Part of a small language model's weights.
Size: 9 layers, width 96, 2 heads of 64 (1 for keys and values), MLP 384 squared ReLU, vocabulary 512, 1.16M parameters.
Architecture: RMSNorm before each block, biases, untied embeddings, normalized queries and keys, local attention windows, capped logits.
Training: a variant of Muon for these matrices, 4853 steps.
Each number is 128 + 32 x the weight over its row's rms, rounded and kept within 0 to 255. Layers, rows and columns count from 0. Numbers have three digits each. The size before them is the row's rms in percent of the matrix's.

# layer 4 MLP down (transposed), 384x96, rms 0.0612, rows 281-353, columns 0-95
102:149142056157117101157101103085083151114107142178116136102106157157161149105120149114132127084155062131106160173062148157160114111145129121133129122070139086110112127124079097103080143150051105115127137066113170148131130133140157112158144105091066149123097128103150151143112091170046090216
096:096178075074134149080164176206116120104121086202103086136117163128142134135122123138165145132115104123125087138136193102105146171067110109128102111106131104064109107104130125106106141141185126166195120109069144115154140159117116106084117117172114136121166112099167098134103108130082026116
102:114139125110114148122127146159147128154110097091147091172163113124124088131136046106096096171072133089174120145149116168153098150160091086154120168105105175073088109145101118149122170017148126130074125159141139173098108144182124104139086157099090143108113171120077157150156091087193108159
100:149167113148058089171123167150090106154095143125089095138060107092055133166107103140169098099066125191134184149137133102107154203182087169112124128124107096134108138098081168119159145149110139107094126107084112143126129159129085122127112166104124149178117103144094142074176118095123057136
090:144156154074128156092169180123092212159095101124091110119155122109094119190098146164131117118095144098074085140048164112153130084123095113130099139186137084150161155108128116090151154088094101136143166134147163166162083105136117089107116080079117158147128123088137113155075153091106201097
102:120162129098062116103124138080097122136117060080129102141131136090142158124144131176162105089197152113128180113177106182083092113099076068112106126149138124127123151146102156095189127136123097152116143131085055066137163163158037119114156136141123165163091173079115135118094107104101124119
095:112143115107118099066124116101107113083108109139124094135117128184115060066111138181124185179070101109151136056088157176142143105138061080166128110143127176098141122121123164190100158127100119095162194132097070103141111106142119116106127120123110121074074125157165102169127081164083140129
097:170094152088174246136133097140114110128144150115104144109112133105084102103112161149223092156090135116083132167142113130169086093103107168145122100136120075114119128130178103117070133144100168175137154110113089091153118125144169132085135123159151187126129110121202079125160171089124144092
106:159142164075165065166130123122137121079080132115121102147167143132120081149096082151103150111056115105152077144163127149100142066150191146087093087125097152167112190175130080129120124166106121109124133114138077161132150068146180128159103051086137091082111121140096134087131087171107142126
095:173155084138092145165165153138042105170161061163124178157066181130079122099119140154110099127134181151109127120161094105072107103083087106130145102135124163120093157068121110115148117148042128151137139099088120135131150066099112139133083118085131123132147124096182138069183133136154148124
103:132099162139096115094140128119147163101108145055070124135180038117157131118093227100115083168132095128147205096129116145154111149125102114147163080116160143183141116083144162078092158112137116135165143098109113081118176162118117158065136091139100098144150142141121084174074137129137140143
102:120140092161142071134115120125136149138126108146117109160075158115177148101035081196106117095121102145140048121130132117105143101165151123115114103121141126133109118147104114114123028153039134072103105149138191064168121111083141122131146125179164094141145120159118061125169120146137117155
106:171122174171178106122157115157141197140119086122055116104109161119127158059149128151095138159132165145085158133055104153140113105083095154120172127172180148081087153153152110145150115113153146046148101112143131159178114187143147090100093085150148130087176133155181165120127170123127117117
104:149158187115132148072120076129183143149138146101104163130148075133147069104175180155098146000156166093084107152100149125116085100110127154120198151122142137116095140114146164119099094127108095113115124117128116121182125122160116083136104106149176115152097162147121141164076157204138115144
098:190188119125136128113099171091095166130056156143136138097076126137159105150067125079138125138119107134128133137174179094063106036150092175154124134100144175169136120099149179106121070123120101150189163132171115134157095114158139091109069112074145170138160124130173144131096138124163136099
094:145124111198087129173146131126159129147160143114139120136100126132137092084118150174114093156132108120113127088125044076119134139090111100148093129139105146169132105114172190065122139136113211175172128163121076062151103197100075087122186183125114110072131096175146120122109139119093139101
096:102129137085153080161112165146161199124164115104151161125176170112092150101175135130225135145123146139095114072100105134193146117145096151210069104073115148114122098131110115139157154133107107166105144162119122201156125131123039124111127142085104109132111158115132173086138104122124113078
092:142119169107102095094152097143141160155172187089105147170081146106110134192176085109137104142103166161138173127136120169131143145099162159102111156163074137122133142129156128097118105090057097132112152065082114107090067116130142137087158132156160139138111227136139063162140102187154110093
098:134066155148051156123086063124141185119128116127180123181152146059151165094119100112143130169089169185109084185092125153146119139065090165138129132139097118114101109151145102143093101151114147108158128126123189077137089097113161104168126086193105120143174144123147177132154122162117073114
102:131117113102098127102128077039087119126133133145153132202135133115149169138122120113102119130150073109138094196077122172174130098114039104155154156172136093146098166126144135133072123103137148085132178196077173094113170174094090124138137156193092138151138135151167135182136115113111119131
094:169090102129175119121156107137150087125113049153150142128132154142081119083163139077097121064107172109087141097072115101168119086162120147138106144125104122110139129134090162072121140122134107092109080167125111175135030157109130088142140079091140080122141195143116148129143065057164150142
099:138123095166123138171113143128092130139113051109172091105145108112162112114130126121129085164098134142095159081136157201084081100101143169121236134120140134197117129175188081153121138090080122118145161097120138182155158151106110087141127161055123089132114184100128114160145141144149167155
091:175119184116094137063076111160160176161111158152150147076150139100156109123131153177122078121168004104168124142127126118059068111143095080134080144090160109064087156139149169162129124111136142135097143116107089163127122127142119119121161119089114158127131168125121099105110113083138173158
111:085124111136053135159126131096196107127107119150119112158125103126094104108133056156170122171179123127093123155156160173149143200133163151113124106117113084117130101081075129123121168127094083117094150110151154100064079162169125122121159138094190126170139149103201130128175135187069146087
109:145090112097147158129130126190066140159124130154115156125124099142138092112127166102119140159085149164138129184087202132118146123100133096124121099190108109084128095178124100117148094081124077111089085111127035115131156103187140093064129104100161147155099123143088143181168160080057128146
094:084170112119072130209121078104144093165182160167108173134154137089147139104198157120076094115131090129157142142137107102165142174145193108145181094094150154130063127145118133120130135143135155136135081118141101133083153160145139087167077109133154100177104173121143179177085100075145090145
095:117109106165168120089053079095129069111140075113079179172104042075081160191133109132157153116112154135128095117138101130155153143151066093116072113091117113125122097089117176155159063133140114125091089146094184167088135137145128142109102141100171123145137140164149148100123095086160158130
102:134163122173110154137195176123089143091100170059171112163140154120089128183155152105115093196135100136091149122095157129107166104102147158082127115204106120171084110136177166096139160119108124129168170151121118152097089157176126133078163185103136147117100200143116171195128128122117139110
099:153125135084115110133109141084134109140103067149154135105088137108128136112117206146156147111174105128104110150105132097175126174168109228184137080110150117118097130144132104168170168108139150111150127165139181056148078114085087179199148139153147114075165135140076126121178159092167126129
091:108187145180098101108097133149084145117154097118111152111154136140146136166150063163099108169103185072145144145105072119128071138098168170141133157140182141100132173197102107073169176139100074125160181083092074108114123157132116122133116140106105162151156165113157080157159102159173094161
106:079073156104121154124144176101183116119084119186075099176090095128136133155119148104140141126106141145155102102176138087137148106126077100172125184126136106139189089123187134141112138123155069133106092086149161161082194047145083119152090085120121149084137128153113096174153068119126159121
101:107100147115038141098132161116097117085125134145109113120148166112136150061115108128135122159103142115095094106090192101118166148097068124204129175185162117151154133140090144127089140030093116091132114153117136074088140116131127128110169136162127119136112106156160164085061101147082185165
102:122163173149084182174098107097146154169140146110097087084144097110201170181163085125118109099155181180131174122135165148113123091122101156142115114116145110104151162116161173083075111143114111157055085146146128141065109167145074144065125165148119158128144117102131133092115200150106162157
102:106111113099088128112123208113085089078087136155113187126108093157136119147098128154109143144133155135130127133182153145064170067138142115085113154147086121128096076153166150145087116126131119139110087148105144159052167118151147150073165137073060130185081143081118135159159181118088133180
096:157081143144095180162128123139105177155141105120095136073144143149159157144143102121102142101113112115185138123094165132112111154095102116138101197113090099083113141144139140041115161162086153135077103105116069178095109209182082092069138164153117098069131187154141125119135138106142086165
100:120103142091141111090160165121078143114144187161100131178084118113118164159170139101122110153113192090118129148137164132153112121085019145138098130083110140162178153192158122148116135116105175053105119105132147101151165066142095113184158167161097075105119062138157097144111118132140116140
096:163138135178119113152112132029127159184106114114130145077098134093163120102093111131091111184184079143060085124063114105108096154095138116133094097131109131096111118094103099100115100143123149035130160109136055162176119102145116131108123097081121132094098149149120106102100116114188075135
101:112139124133099148127105131141171139167092125110135163186183185123162124167157083114176151161163138072119105218154135147137127120113079171172161103100096156156129093105142107098078136111107124096138120203136134146050130106154130151111150086075077169113055138148116131176126132109079083130
109:135116127110184080136095128136157067124137107111103136109147130119118108090119117112160154102105138151051155118182169136171133126114136064099109125055173124116132127125109179075067120152149111108124114207146179179097053113089071131170077164147181096101122105157128152131103180130122136159
100:112147120150092224108128135169128124104155129140163117161099075181150147109230195127109065130135236112130155150145141137072106118073141131148102081152147139131155128112119115101090152126137156104119162094133157119139122089143145134148159097143109137103152150152141168164065142082105176115
101:125189111160107090171124157111140142102155119105085110122188137131087111083073141123090108171076118142203129120107148105175177178104192118144094122104180146150123153153113123087158098190139134134147213103142129102075103116161122151197117117108167083141130141129089177088127143098107154091
098:137149177085105090149127166146149149177133123107153186132042153116102097103183168143137137147158116052128168154052137158149126201134132115146111178186154147170124115129133137109120116128142139113207054094122119117121165109155148079072164129119075118072135117164152099149139134126148110131
101:118120070137117115149115140111127137120137117170174130187104134127117131145113159145141146165047163082194126140158100100168110040116107143174080110096088100167142067174112122135106196165105174181111113102121107119097094137125095130112114146088168109120103123146141048181131105173145153181
107:098128078116137123105092102142148124140173083110106134091121101159166111134144135094106152159141125086148134177189125144110142169103164114098049156175125057093148138079190141131159100177142117178142110046070142104132137112109121140054103132140151177172167122114091167103161174127156152168
099:137102141154128141134107071140131129146148076101132122154092146118123121096110111133174137090168124168103148136191084159121101166180097129151118151147065071178109172140170164113085121131125087156102117059190078075146118116080129154138180212101103106096145158168117101098113190100121121167
092:134146085138112132144145122143136094126082177219175139140081137104149147142138069178135135052135130148140130134048114103096113153135160157138135120136129165145149104183164114117180149120108155056131084152096190136153140122103114153071085139141161174172134117158090135054098171130106106083
103:134125070101128122095113121141105153112149135135097153131138171164119106091135199159091083122071197154120120097121120204106084115177158097134168157152107157095106144112161186115105132195115126122080139074075135090123109076086191162173117135127067127102132115194125101106114140100115081146
107:104083212087146085138092144143117122104165197136145093107064095113150098157164157141073120147142135134143139167119145132141127140124108073160110113101090167115115203152140121136090095118137127118163115128132201096120133094129039177144135125133117151179101148192126060145097164161162171137
099:217096111158084182097121153149154191086168136134144127130133101139116170139060149149098102130131144109089108111157130141160177174156129120203143164159089142184087120143120103099092154133149142171149118103164122151091119151132114171130125134127023118146058110129086148109157126086127181133
104:132164106177125173054109128118072142146160072145104111228140108089100121150124111133093131126125087086100109145197131137108166137098161143094155136120179124128176184122097108118153112143105086154090154148057160116127123160110140080077163096165090098132124127145130167106185164099163087160
099:128116128128106109124141132093228134104110172079182109117150148153108134173135151183122115159096133151149146151152081102110088110086145139159133207108173081143141095109117120091078137142107083062120150134136130080019166125166138146094092165097180163148138130138141149122115093096137094095
102:162113108123194088162166174154124124170169118107123110201135099141153097094152103076109163143168092101139155097091113091107152191158113131151216108126092113121118089162060188092148091108141134110130122114114126144121140125163110080100129159165107140149180127068174058127147177141103118136
101:114138108052127132091127138143108078154113170190157065081142127120162070090107158141147131133078115093157150103129155090162130145107126178206083136135125139110121096100117126154133176143129179158126138095066152100133133114147203087157209136149084144116101118120144111160115172137143115051
101:216123146064094191181110122133085110098106138178149111097101083059138123117165112150132092160167194116035149092130083157158175150161140176156166111120118101124133130104111102115095151126115088123114168147123121106117101150119127134105091099150151180108130105169145143060164135144136132077
107:164109153092095101145127101133093134158105107136154170098068098174114118141110117133127129143158135143122122063083144096083170166139115135118159106144173129115143170123140093160081093150203098127136169079122117124153073178120158204117126100141116230168102106164116100063063154104157123130
113:156141080089089114103140149122119159105115081137090162136135132128119175097138135096177176116085130168119117127129201130141128110072148059163170075098163127111139152155124206100129055135203148128100159156096136157073101084129186076091120132115161071117157130099134092152171107112115124135
100:138123149149184157120108122171153125115109182156098180100058172156136134168162097194117185186160088121138131119117091122122122092116140138123049105127146135161163146140102076111099132124146112121141171113134098130185145114094124080175131041135158120120136202155084119090117055115146103141
100:130111123064121110078145081135105158165156132124102096111149150149090167133134135100109117109132033144161128119180148115130159128089084128096106109098050118130104100152127156164109100142170099146183100129093156088210105087182125161159070102134086198166166136138154097116153180135157141126
103:114110094136141084098135093202109129088152147095144077133131161151072097107084088158113094075097128166107178087166119140139187169126117073117049142109119163131099126153165157103063181120115122132145114126103095103102091194171104158114147137112123153127084198119118157132175162162148143093
094:162220101114171144145125193157119086135116129078127193130122126116101163104113118158113109137122173115075120108078108104154058155105118114139101138119121074091086113106130121214086136147088167098162123144102114142106163109087089091101179172149101132116106092117199166078102105155147114141
098:107157058124142171138127115089107102187181097086165139135082126125146140115118132085084072139116175082112113130113076162123093166101147148116127114114151096137095175149068098130160167161128161085155131151137147111120163072112211109165164125177132129057159082094137190147127120123076101135
106:106148064084156103171052124127058093118116074156150200135079096091131078128167136133150083161107078077161138110090116149088172115142115119108093129095114170088094097137133125116155129148188124056135174118105125127115134096171136086166159159137112122110167118149118094075071120157130135134
111:149120145093142136201088111088115087129125101073172128173135088136225082071143111128083182097130135110142120148154157150146091133133073151146140163115112142122169150122159120184125111110187171101122110156094126101089202090100125144121125139166131114119186221135169099148098116129134114124
102:149104147088137115154176147092143112141144059182102099136098129055144072073108119154199149086147130116191131106109119155108135084106080139120146152097136170119189110085113088112124135144171171172156107091085101181133155114126154137149131175122101153177138165109043134096135187125126127112
096:096146144147050162113082101149157108111129114096132131126089134098122117126176102139141138092132138130129131165134158079060124134129088101075098123139127161129112158194108087096132087145132139197134069103098134121126146118083227159120147093143128141192149149088226121117104122159120142197
106:141122109087087150121131131107065130159084165142163170085103163148169150126138123075088118130184092134133088112147183120171125134185123096065067109082099180116102137121122171063114133181137133145133156119086153127161154198181082107105111133149100151137138178162063112090083148136111123146
104:156128134123076087113179143119184130088135154097116137099209132147149180203177189121147120123164145109104182094072114112114120110104176137081110204112157104175157072106164106160110150123159160101123149129113124161162137120216086133091100129170126152136125106089163131159114160125154117134
100:100108114099136205189171127109176115118115093111082110159142107148138091096116096128124177142171143086073046139122138120171108148149098139169157150090093118205123108103113067138105175099081081151145163138176099101176093112159154097150104143180128140170129087146195133108131120159134110137
101:087145145128134133164160168090079071161093193087157123128183121100207178101151122182126101123189128137135072111094101110146169154157071136149135102152116133085114090152147123107136134109117101155092089155141109129096151134131154122098120074166090051117106117078117127126118098046167124170
095:209170129137053173188129110113149116110108119118159097132138140146126185113106080107083165171118157097201072084155141136145125112113107166138123133158128119101130114120153102115191136061113128131115101117226101147056141151150113170091111135100121091166143099100181139159112159105142151147
099:105153177065103073125157145070171109184167120215175141136145069122117129151110133100068149160081164118159184173113098184154086101115095138137097124120162136110185183121109104125136156107077132145101100104110101119131157096076101141123134134151144132169181170140138077170124118135108138091
107:071119107043102074163089123170122091080106150119108083104170122162091103098127172134181114124097084137163130143129117167147156097116129161048128133079173128105168143144174101111109202138084117137121114140050131143080152116110141185127076115088111136133107126095181120121168138112088142130
106:050168106112140153141077072128152174128103128095062119068127128166093138090093082138161146113135141115104097139156151180106113120168152091114117102089092142098191129190154090152099154170104110102151160081100147121124128100120090079099081113146190083182136155122106094108120075095140153094
# layer 4 MLP up, 384x96, rms 0.245, rows 282-353, columns 0-95
095:150128056192204097166185154120164127201098130161168078126099127196090127145100133153144131145137130095177114070171115090110145124163125170159160171107105160073153106057112109111111162138146146134154178108108122127103095126145105080141176130168095099125136117113134134149131061119151117157
109:163125050160135134155143117108149074158124124117187129150113168077085170188165089132112124168184074089101148108100126098139106166115112122177086134098145091036101142164154155175196124107118131131080166116129105138142110092170117109092093141115174150103093163128093135145146135124153083178
106:036110165130142109143138113126130136118135176064129096176114183159140134125135126067106123055084151100136130120093109137164144032099137102135120060139138161191156173130129057145148107125157155131119097090137152154120096105103179099078146139112137129109077120087137149088082127142174117100
095:095182191177146109109152075182119127166150099144151131123062102115108118160111070142200168143126145168103154153090116124092140120085139111140138189172104115179147079079077085178147134162115123153121164154151115121094127129103134101164169170127096173108095117144112161098075142143104071084
098:123149080141162087156151204095144122131086076099173119120144134117179142126165093126164100091203092187147152136206101105117102080097117124109109141133084135143170098161099190134166129174132157127112110124130148082095128136098130151126191099171080110172091170143141144120142061133128091090
099:203147149135138166147177132210172094111126170105086167091134120108146201148129133146068104117168123156160135150142135148166117122150183121097123134172164146140165147140151136130153063172154114150149151090133144110118120110088118186207123109065060137161129126170106168071110138107134101151
095:127143102130121149115137142167155068141123093138167104123085152126117130071075166083179102196167129071116117137184143124128130092133061098059166112165116120076076129098176104161080164127065143109135129117149126120150116154140168106148147166180138139088116133149145060141078108082179144101
101:148047180192130111176128140144134112137086122161139124138105136119142103138134132182101171145154054155150077116145140126106141060173141231078132135144192145142163057097121095136088124105146155153145119167168180114166098115116073144110151158093141106154129116115163120159153115105150094140
092:143152065140124093111179164134130100124175177081149102077117162115127099098167160088125177035161124147064129133094132171118079138154130121129154137067085187167122122142111144106093142117151096159150122129152202123124132107117134183149087173140137170188100164183153119113108099124165128102
099:121121146131146122143127172096108131151157153096104148056071135134189184155118181109098134120167118098074116088118118138165091181129155188063139121175151130068179139138095120126188090200127098110157104151139131118095198144092143148136154152112203135131142113159138154152139122133180173157
094:107113115131129154120067130129144086142186159094115101076142203114099076141131107113139138202154138079178139124152076081188121124128112121112156132126173017169089117157115142130121170146155100100162116110145142145143117106091081182115054132143126176136146120168161110121097108092167115128
105:126132185178135101172134110194100112149096127165080178119117122146129165091090103116124106082172101102130106157123122171123145147112109179111151143159152222174144167115127121121136196137075096091164072094129117122092140091129149114146172154141123115103149162152085152168185097168111105207
107:109106158169178111155179129156139121145136126124113127125110078124110137177053153177091187093166082134101181128163116121152115092091159154128173069119111101099115164068113135174068141135130132057037105104113161134132100094131116091154116121165151074154113118109100074078126172127127120128
097:146101129154099144199065116138135115140117147119130130051091127078119148093080155180107094165140118091140170096171162118145117090080170089104165146143180116115131121081105015136124101099108191097172100118135157147147124130124151141093163189157085130114152168115120122148161146126147075149
101:165099137159140127166161122081187139092111120118110125087131132120136194129073114119104108074138113192097154168081116106124171102182120117163211102129126095129155151097101118182087109118110170165130111110161116178098107212109117110100122131134153058095123113129144170108214155137090116138
091:128126084187160174149155124097130127235112081102139182141185082112119152119087158056111122110134100086107078169074069128144157149137112141050099150137123150148132152125153101185127134111122113158103145135118144189143126158125122117127176148171152172157118136153136077113143173092173118114
091:090121115057101154122169113116162122103108082123179131110119144105112087163103109123157122100114073146196185113190137116139193101128145149155174106146064178132160124076157132109199126145137114145077154166146101132119168093119154133154146187095123123159130128182091099192186131133121121077
095:115114109191081100175108070112133130095171118150161161115197152082148106115176124137096119182141158157095139143148092132127141160079148181159129095166146151142164120165122135145157144135123167138127128077169145105123106073130170081118093140242145082119128132204180118138106125140125082113
099:085103171181117064083082154144133096134164161110132153157113126124132160162159117095204166158166142111101087115156115183138133115085143150153130079151133141096160113079097099150096148137124126130097035076162096170151070121130170114105140116182128107134159179131176143139168156090124152185
100:172137150132054095138086125088195124140161136102119134095135109153149162151088196155174105140174139162092146131138099131143116148085129129122166105110121169117157073063108141124088127171139152124101098130154079124088152109060130140125069165151070108093074064159083166091107115093167131095
097:100104121070093159170137117140149124082097125120134044148092113111179140125132106100154167108119079140063118139119081144106178114068116156154121096158079177105155146141128101170158095104124129109155144146166152089195208171116167159124101120089089060140151113079090123149083125146146101103
089:086105125137071109105086109091128139086088131133147135057161182123163151078091174119094156132098071137043129140101127101125156116219088147096090132127150103074145124133122190113210143156082098172153123140163142154100116123117150130129168132162175108107089157102136141110115122118169155093
107:144120107147146156026122140092095108106107120114151165098102144102073152127119098139166118135136140110123083151154160165079152104091181101211149106130109199113155139120113147161105085122121189091118087152168147179062125139072117097095108114145138151121181166140098160188163117155154151162
111:147166148137148135163127109125082130100156164147147167141191172156131101152146102075166158158105147082128167063094095077154103149138090134089186096130034126091155191125139089141127180136139118138099156058111189102115144175159138128191106133138105126118133142168153152161174118153138084132
094:134094081147133120137111171117137125159116149144101159096100143142182077113060117154155146178118117136175121090156096100130098116110090129107085192144102144206139136131119153126090098107112093147117128065116093110154161103088107134100167184075105115105083119183125134129130055149120230086
102:159126088137138162141076163055091116174144115139149134072110120165102161144121138061094141107222138125103125116113147072147156192123141180103098132129171167106084136126153147136164105115186112152115124122107113103106173116097180157130081103068205160094094056125120128115139142102127126137
095:107131101084094147121048116115171086119091163131184111082100094159105139164137121099126129075161077174184127098132087121106124104156130103152090135129120114136172155169130075138119111150122100103032090145112130178116093121179112156139128146157099096139140129153131079032155112118186092140
105:150048160129158125130143137152105144114092129129071138153145135164083127158123097074055090185116134158159110110175074121130113112093134086089091148180106121118067150188148158136148147217163113135069054144122124170143156088106103078095145138140095150094126149161150151114100155134112123112
084:139082159109098071157117148119160062169137121151133121162155121144122098137135085175098126123109137140089141156148140064197147167097163126102130092108105117102092127121103089194111127078173082146172126084121141130129117147166163088069134106188110126142127110066113171059107150126129159037
099:135097108113173087096211119189112127074113074125146107104082151133114136101147119131098126069198133114091154130144134148139159064187157103017104088123162104164120114122087103125139109125110114064079078133139142130102106111098112171146105113121086108159165128120108148166171135157134156151
097:137105144112115086163173162166170135120137145116059066119130114120132184135110173132115115140066086079147168098175117079188129082188106223169105156164129117125150174127121085146135093144150118167126085155091098123131122116116148155136118099092138138102152137177117097074135163096165081083
102:023097148182144086132094209172171138095123145124154176164157168106095107061106141123091124149138124123107151136121091116102108113108131135140108095108116143125099166063172131170180162115062091142128140106155175113146080137127147106098163163161115049172179128113129135158127140125121123096
101:177097141142118095150148100166150093136087059163134125156106162128103114105087152151072150095096122121091105116187112112091172100139158152108056058060123098132128130124111108148164166177094083132127156063139183147078083112078135162077140115095142165151106086157103160148122135083143131098
098:165157108115114149140141083100078142051093096149096136104091158149091087151135128110114063112156091122078105092072153134107197089154147152123117192099112132106145152124089184115089097129184135099096118055145092055116109113160137150103108181108127110077144138102117121150186112117164156113
104:155120117196117116144122112131181138134099134135098141128109133128105145153089142109079153175056099156101164143141140164122185046156106116133112173144163121118162131114101181168162093132168170172168173172147082127142136165159155120173067067195128130134119158113114116120074132130115076058
097:112133144175152131184166128103181129138149100125135178151137171087080123159115130118108077160160124104043150121068099180127117112092179159117081074174135113102126130140138113144161153157075135105122146166133166099175155094125095150131040089124115101121112130161141104132087117061150053141
100:100115145139199155137113141110183119093122118151131179083144184134165112073012097131135132113141107135156159168107110145162110091080134172108078118146112154105115094106083132130132072185127148142132135139148152187134097143117136113202103122117110119160087140089102147073131130182162170072
101:167095112111135183132105184120162112130048079164111118101155110096152126163123132075093070165114151159099098136155154067082148119119168129044135146153144085148150134074157108145146159126157127135158133074125214147133132088058088156143125099143101180131113133153156076122134147114131141171
093:101158098122140103091152116101129093100141113096177155102135100158095148078127173166132105098125136086136151129143089155115061091180177163161105168102145147152137077161103148161059128188124090182137122108132159142182142171104156144131172170080083120144143130129063116164091111185148192090
100:148108128157173151080163137166101067113138095116182111132134179121186129123127111163143174150177179089050144146143123091095149151153114154160145137120102102199195092148147065158162113174143123127129119148182118116080093084108126106160088068191143090137150161115133161163112111141106098138
093:140158129135137134153106136156134085130131114170137108098115145166140136141136176111170128141142068182183189110142124234144111101155121115063088126152084127147058165073116151151186120128135107102166147135130104111145130063112109097081080186095153094088118131156084124110145060133148095098
098:086141086101162151120154168139111121154156070107179135050136113140080117099104128087165091097164169158137095149175114155192164081129114102143171136141118095063127163069137067113138137163117101111104119188144182146142129151083107124107104090224120131114145132094122094083094120134110127139
111:124130122079072164124077144049119104093098099139125129095122133157179129128105051116146131136119160145124142095118070110179142212162051080113106160141123169144173143083136125152100119171148161116124110064165129156204141095135104094117149130123120144137137108106132079152120186074162114125
093:096110163130147140160122205100160095134137126080153093163103136205133139109178084147124080118127123089113048158121137170141103129086131074102175122125153158077193106133130144128154110126150117057098118148118165140129150084152150165176047151081167157104099082122088115130127104170134153108
091:123134152160112137108119134141148072152193205146164097130139103158133074151181085118133156150164157161138168165097136139104099151153166127109081137162106057166070137148161159170121117138112100113174057139129186131116127112106108179114085154096091179132121130163063088075148106179141108133
115:187159093170129166121131098087129144159168088112090204128178133117192137091105130120119128076130062123131084174214124113141128131168168121123155100123159095149165158113090193147131128135144136177097134183102131119116107078087147109159157129198107134128112141095088155098091150186130097137
098:165118185138146121105133203114191107111116120125139141136109148083138098150156123133108123111156134100084123161060114129098162061134159097172114056175097147120107096081044155140155116118150166062137111156159123119186116115117146142158164136148142181082111122151105057105121151097082094085
101:114150139149164135126182126124104083098131167137205054130165143110125142138206122105167132148153101144153127162152139090150091094134173138124164131046153105125155130141188082162073157108200083120142114168150119165167151192096139135116115118119089158136153112148161092130094156182088171123
101:109124143181118129113126088156145095121202141133102137146117174118139162123151090091116129103119137107127119088161096145179146124135108095168116117083147135151167132010183147116123171156085154083067094072149120177153138136152149134123127151155059117164122180105145158098145182065123073120
100:123147143126150120153139141145132146111114104154149132112105099070042134113141166116112119127087145086118118118139094113062110130177110157142178083116126119214113169183105113168056178110166096080060098128106131144142127129150127119204092125196118129106178190169128086129137148148158106163
101:097169134132104152109186203141105083139112077198122080122130136180163133123174140178137111104089137150137164182141148127096156109166176121091129146168102109133169129153151086143145155154100068136115165140102145160122109108156149071102102109147123128204121128145087193178171069171128087130
107:079150087167149102171093157147122116156150158084040183099147105151158142181152135132094175124112071138137102082112139058105114107117146147128139111070069080099141089132131129138183123157140118189142118130163131138130130137129094112068128184181182163149161122164088077132163147161136137160
108:132180054157134065180206182102123101098136139102157135138147109111184123166205122138093134130188081090140097133176127122159110147165121108128165041122126147142134140178121106126151127080114124108143191158124162130143154149119121129149185123115116149145123086153072162096081130105165162146
109:083092142148134107086167155110156122137117098092089184134109169053112132126128133134047128186090081104109106141134105148094137103079161102119073052136113104129133121077095094159084117157128153105095108159105154125134135125082090068113127107132156129160166161103064178139128144091149194176
119:197179120135092124140089118140161116105137062139103156112117137126118133133160145114106125167090118130083098187160120112143137127115158084085084076135188164103163165166075175151115046170154131121066096194083183151115114113137152106137176103128092118090167127137131108206153128116157125131
100:075177139149122065118134130079193112122134130157129112158209139148150116191089163112123063133072108113093106152162094159145108162090152161156141134122120145140083108160169172157146106166114162162152124147150154152124076077161137157094160190133078123136146081137103163134118187091101073118
094:110087096153119092166142165197148127113134067114099108112141101153141127076132107108158093123182101156132152183149195076162116127063137054097119103136119120135106072136129127174136092135128127114127094091176125103184148150142111161140109111132146214165151143161081071097173109142105168171
100:102115166156202124128141129100135108155138120069138170078095100126139150075191116093117130152137123093083113124102096123195072125124140127119127119115206088140131053107205172131146138161113089138136066151129124124184132121117107104109068161185097167065146107152089148125144151102154104134
095:136113146107087079148146138118057135080167124172153095142161144112156172117104039128133089127087111144095122137137192151166077127139121153159204174131169111161143104114135114155099165159121136076110136184135122170117163110108163083121124164110099185150149082105115130191096113113160054132
108:084082144150130118119135149145164100099093068153105111107178072157079141141099150135110060077101089123188176112085140107159118081143119104109089134085167182072096142126189136167123077125077144148115091104160109137135143199109092137143146153117140144132154155141061131137170104065155131141
099:131076157153100073157110126147123127163145131148172054164103130064097099145186077094140107134120115121140127093114120150115171121154125115099144088163130113139062145058036148160140118098118169153128111156121162073128107133140168115098163128120154166093080144118040136123173171113123119184
111:127100153136200191115083164084144095074114144155074130111140114116166177170150131121200081114084111133088150137130155099120098148117114164154112222153170102128166156161103141155115097135130139146140105119103139133136077103127141112130170127124077165183123080116167122128085057083107185153
102:178166100141129080126119123117153133081146073092123123110131047094095156115135104080151093164131166148108131113115126143125112121116107090150102116186174086134080071168155151140108159178178172173073055091120120100152137200097188135104147145116169164113166090153104142138112180129107120163
091:149056134123155168156104135145138101102112083092124183142099152096106136153135095145108152171124203088201092138153136126098146126196144150141161079071140165121143143176160095181187064162155175184125088130120143159156157131094163141135157128118117177130147171117084096158083114098127132108
103:119169115112148070101079126146178099093126159102158188114114076052092108121150094110169074131136136099138136151069145126161170157141129166172138100157067148149110113137136132143153185128124160116093108111175154114095148160085101191083051124112133123124098151167088176157063154126166123134
102:134105115148129165110142134176118115147191142131119147096141144088093161179064101094151133107104149121146069096076085066111120110128134116076134122127154225174101108157114155133130144108181088136163119085095203080119125151159128148145136154178149133110126176186190076151144133151103161157
108:160086111153149130127122121066138122161178131152078100089179141113139144119112163082155164120154138075168120110110110098163113129180147108159139109132106094125143077132093161128102175132146172151175155129066097145153112118141125109155142128226106208193089128172135147068094111097190150149
102:093105166176104079138094160195118160114110071159128069094106161123109165139136129197124172092117135139060113122123133080121116094158168145135129115094151130100142142113132109116096124116155114096102141164133206172121110143073118172080170142187105111131180200092118086145098143183120142083
095:227122128151090120140101099166126142110107131198172184086093159127123120145139100146134098135157105138131124170109180129149163131122115099142107182172139130119143116108133113180140104097094159103135092122140089089067121093164158169170159158066147142157068209122089071131117170144140184127
102:104121161123158109091071159114157104147144128103114154101114134175114149191171119087173170139124133153118177148120112144058146089141052145132155068178119119171118131076131178132130141137073194123123146131130123115235115099083150054168146149136129151140179133142121137122128134159077154143
107:166102125154105150101072181121110153175140131159118136129144105129138146137187114107140137159194143102147115121159070120154130096158080085082186065149138145096140222188083178141109162126117077085139146108164194080119156109116147164118145068145122101098143106151102129112165125143113102077
102:091177097177107156135168072178113092157152150117101156084073166135088164093151176157130163164169074109156083106117094060131087126121101109119166085146089108076169190143150131142110117121100172081164106129140114110140161161103163111105152202103101158157116126116168098144112140137158082153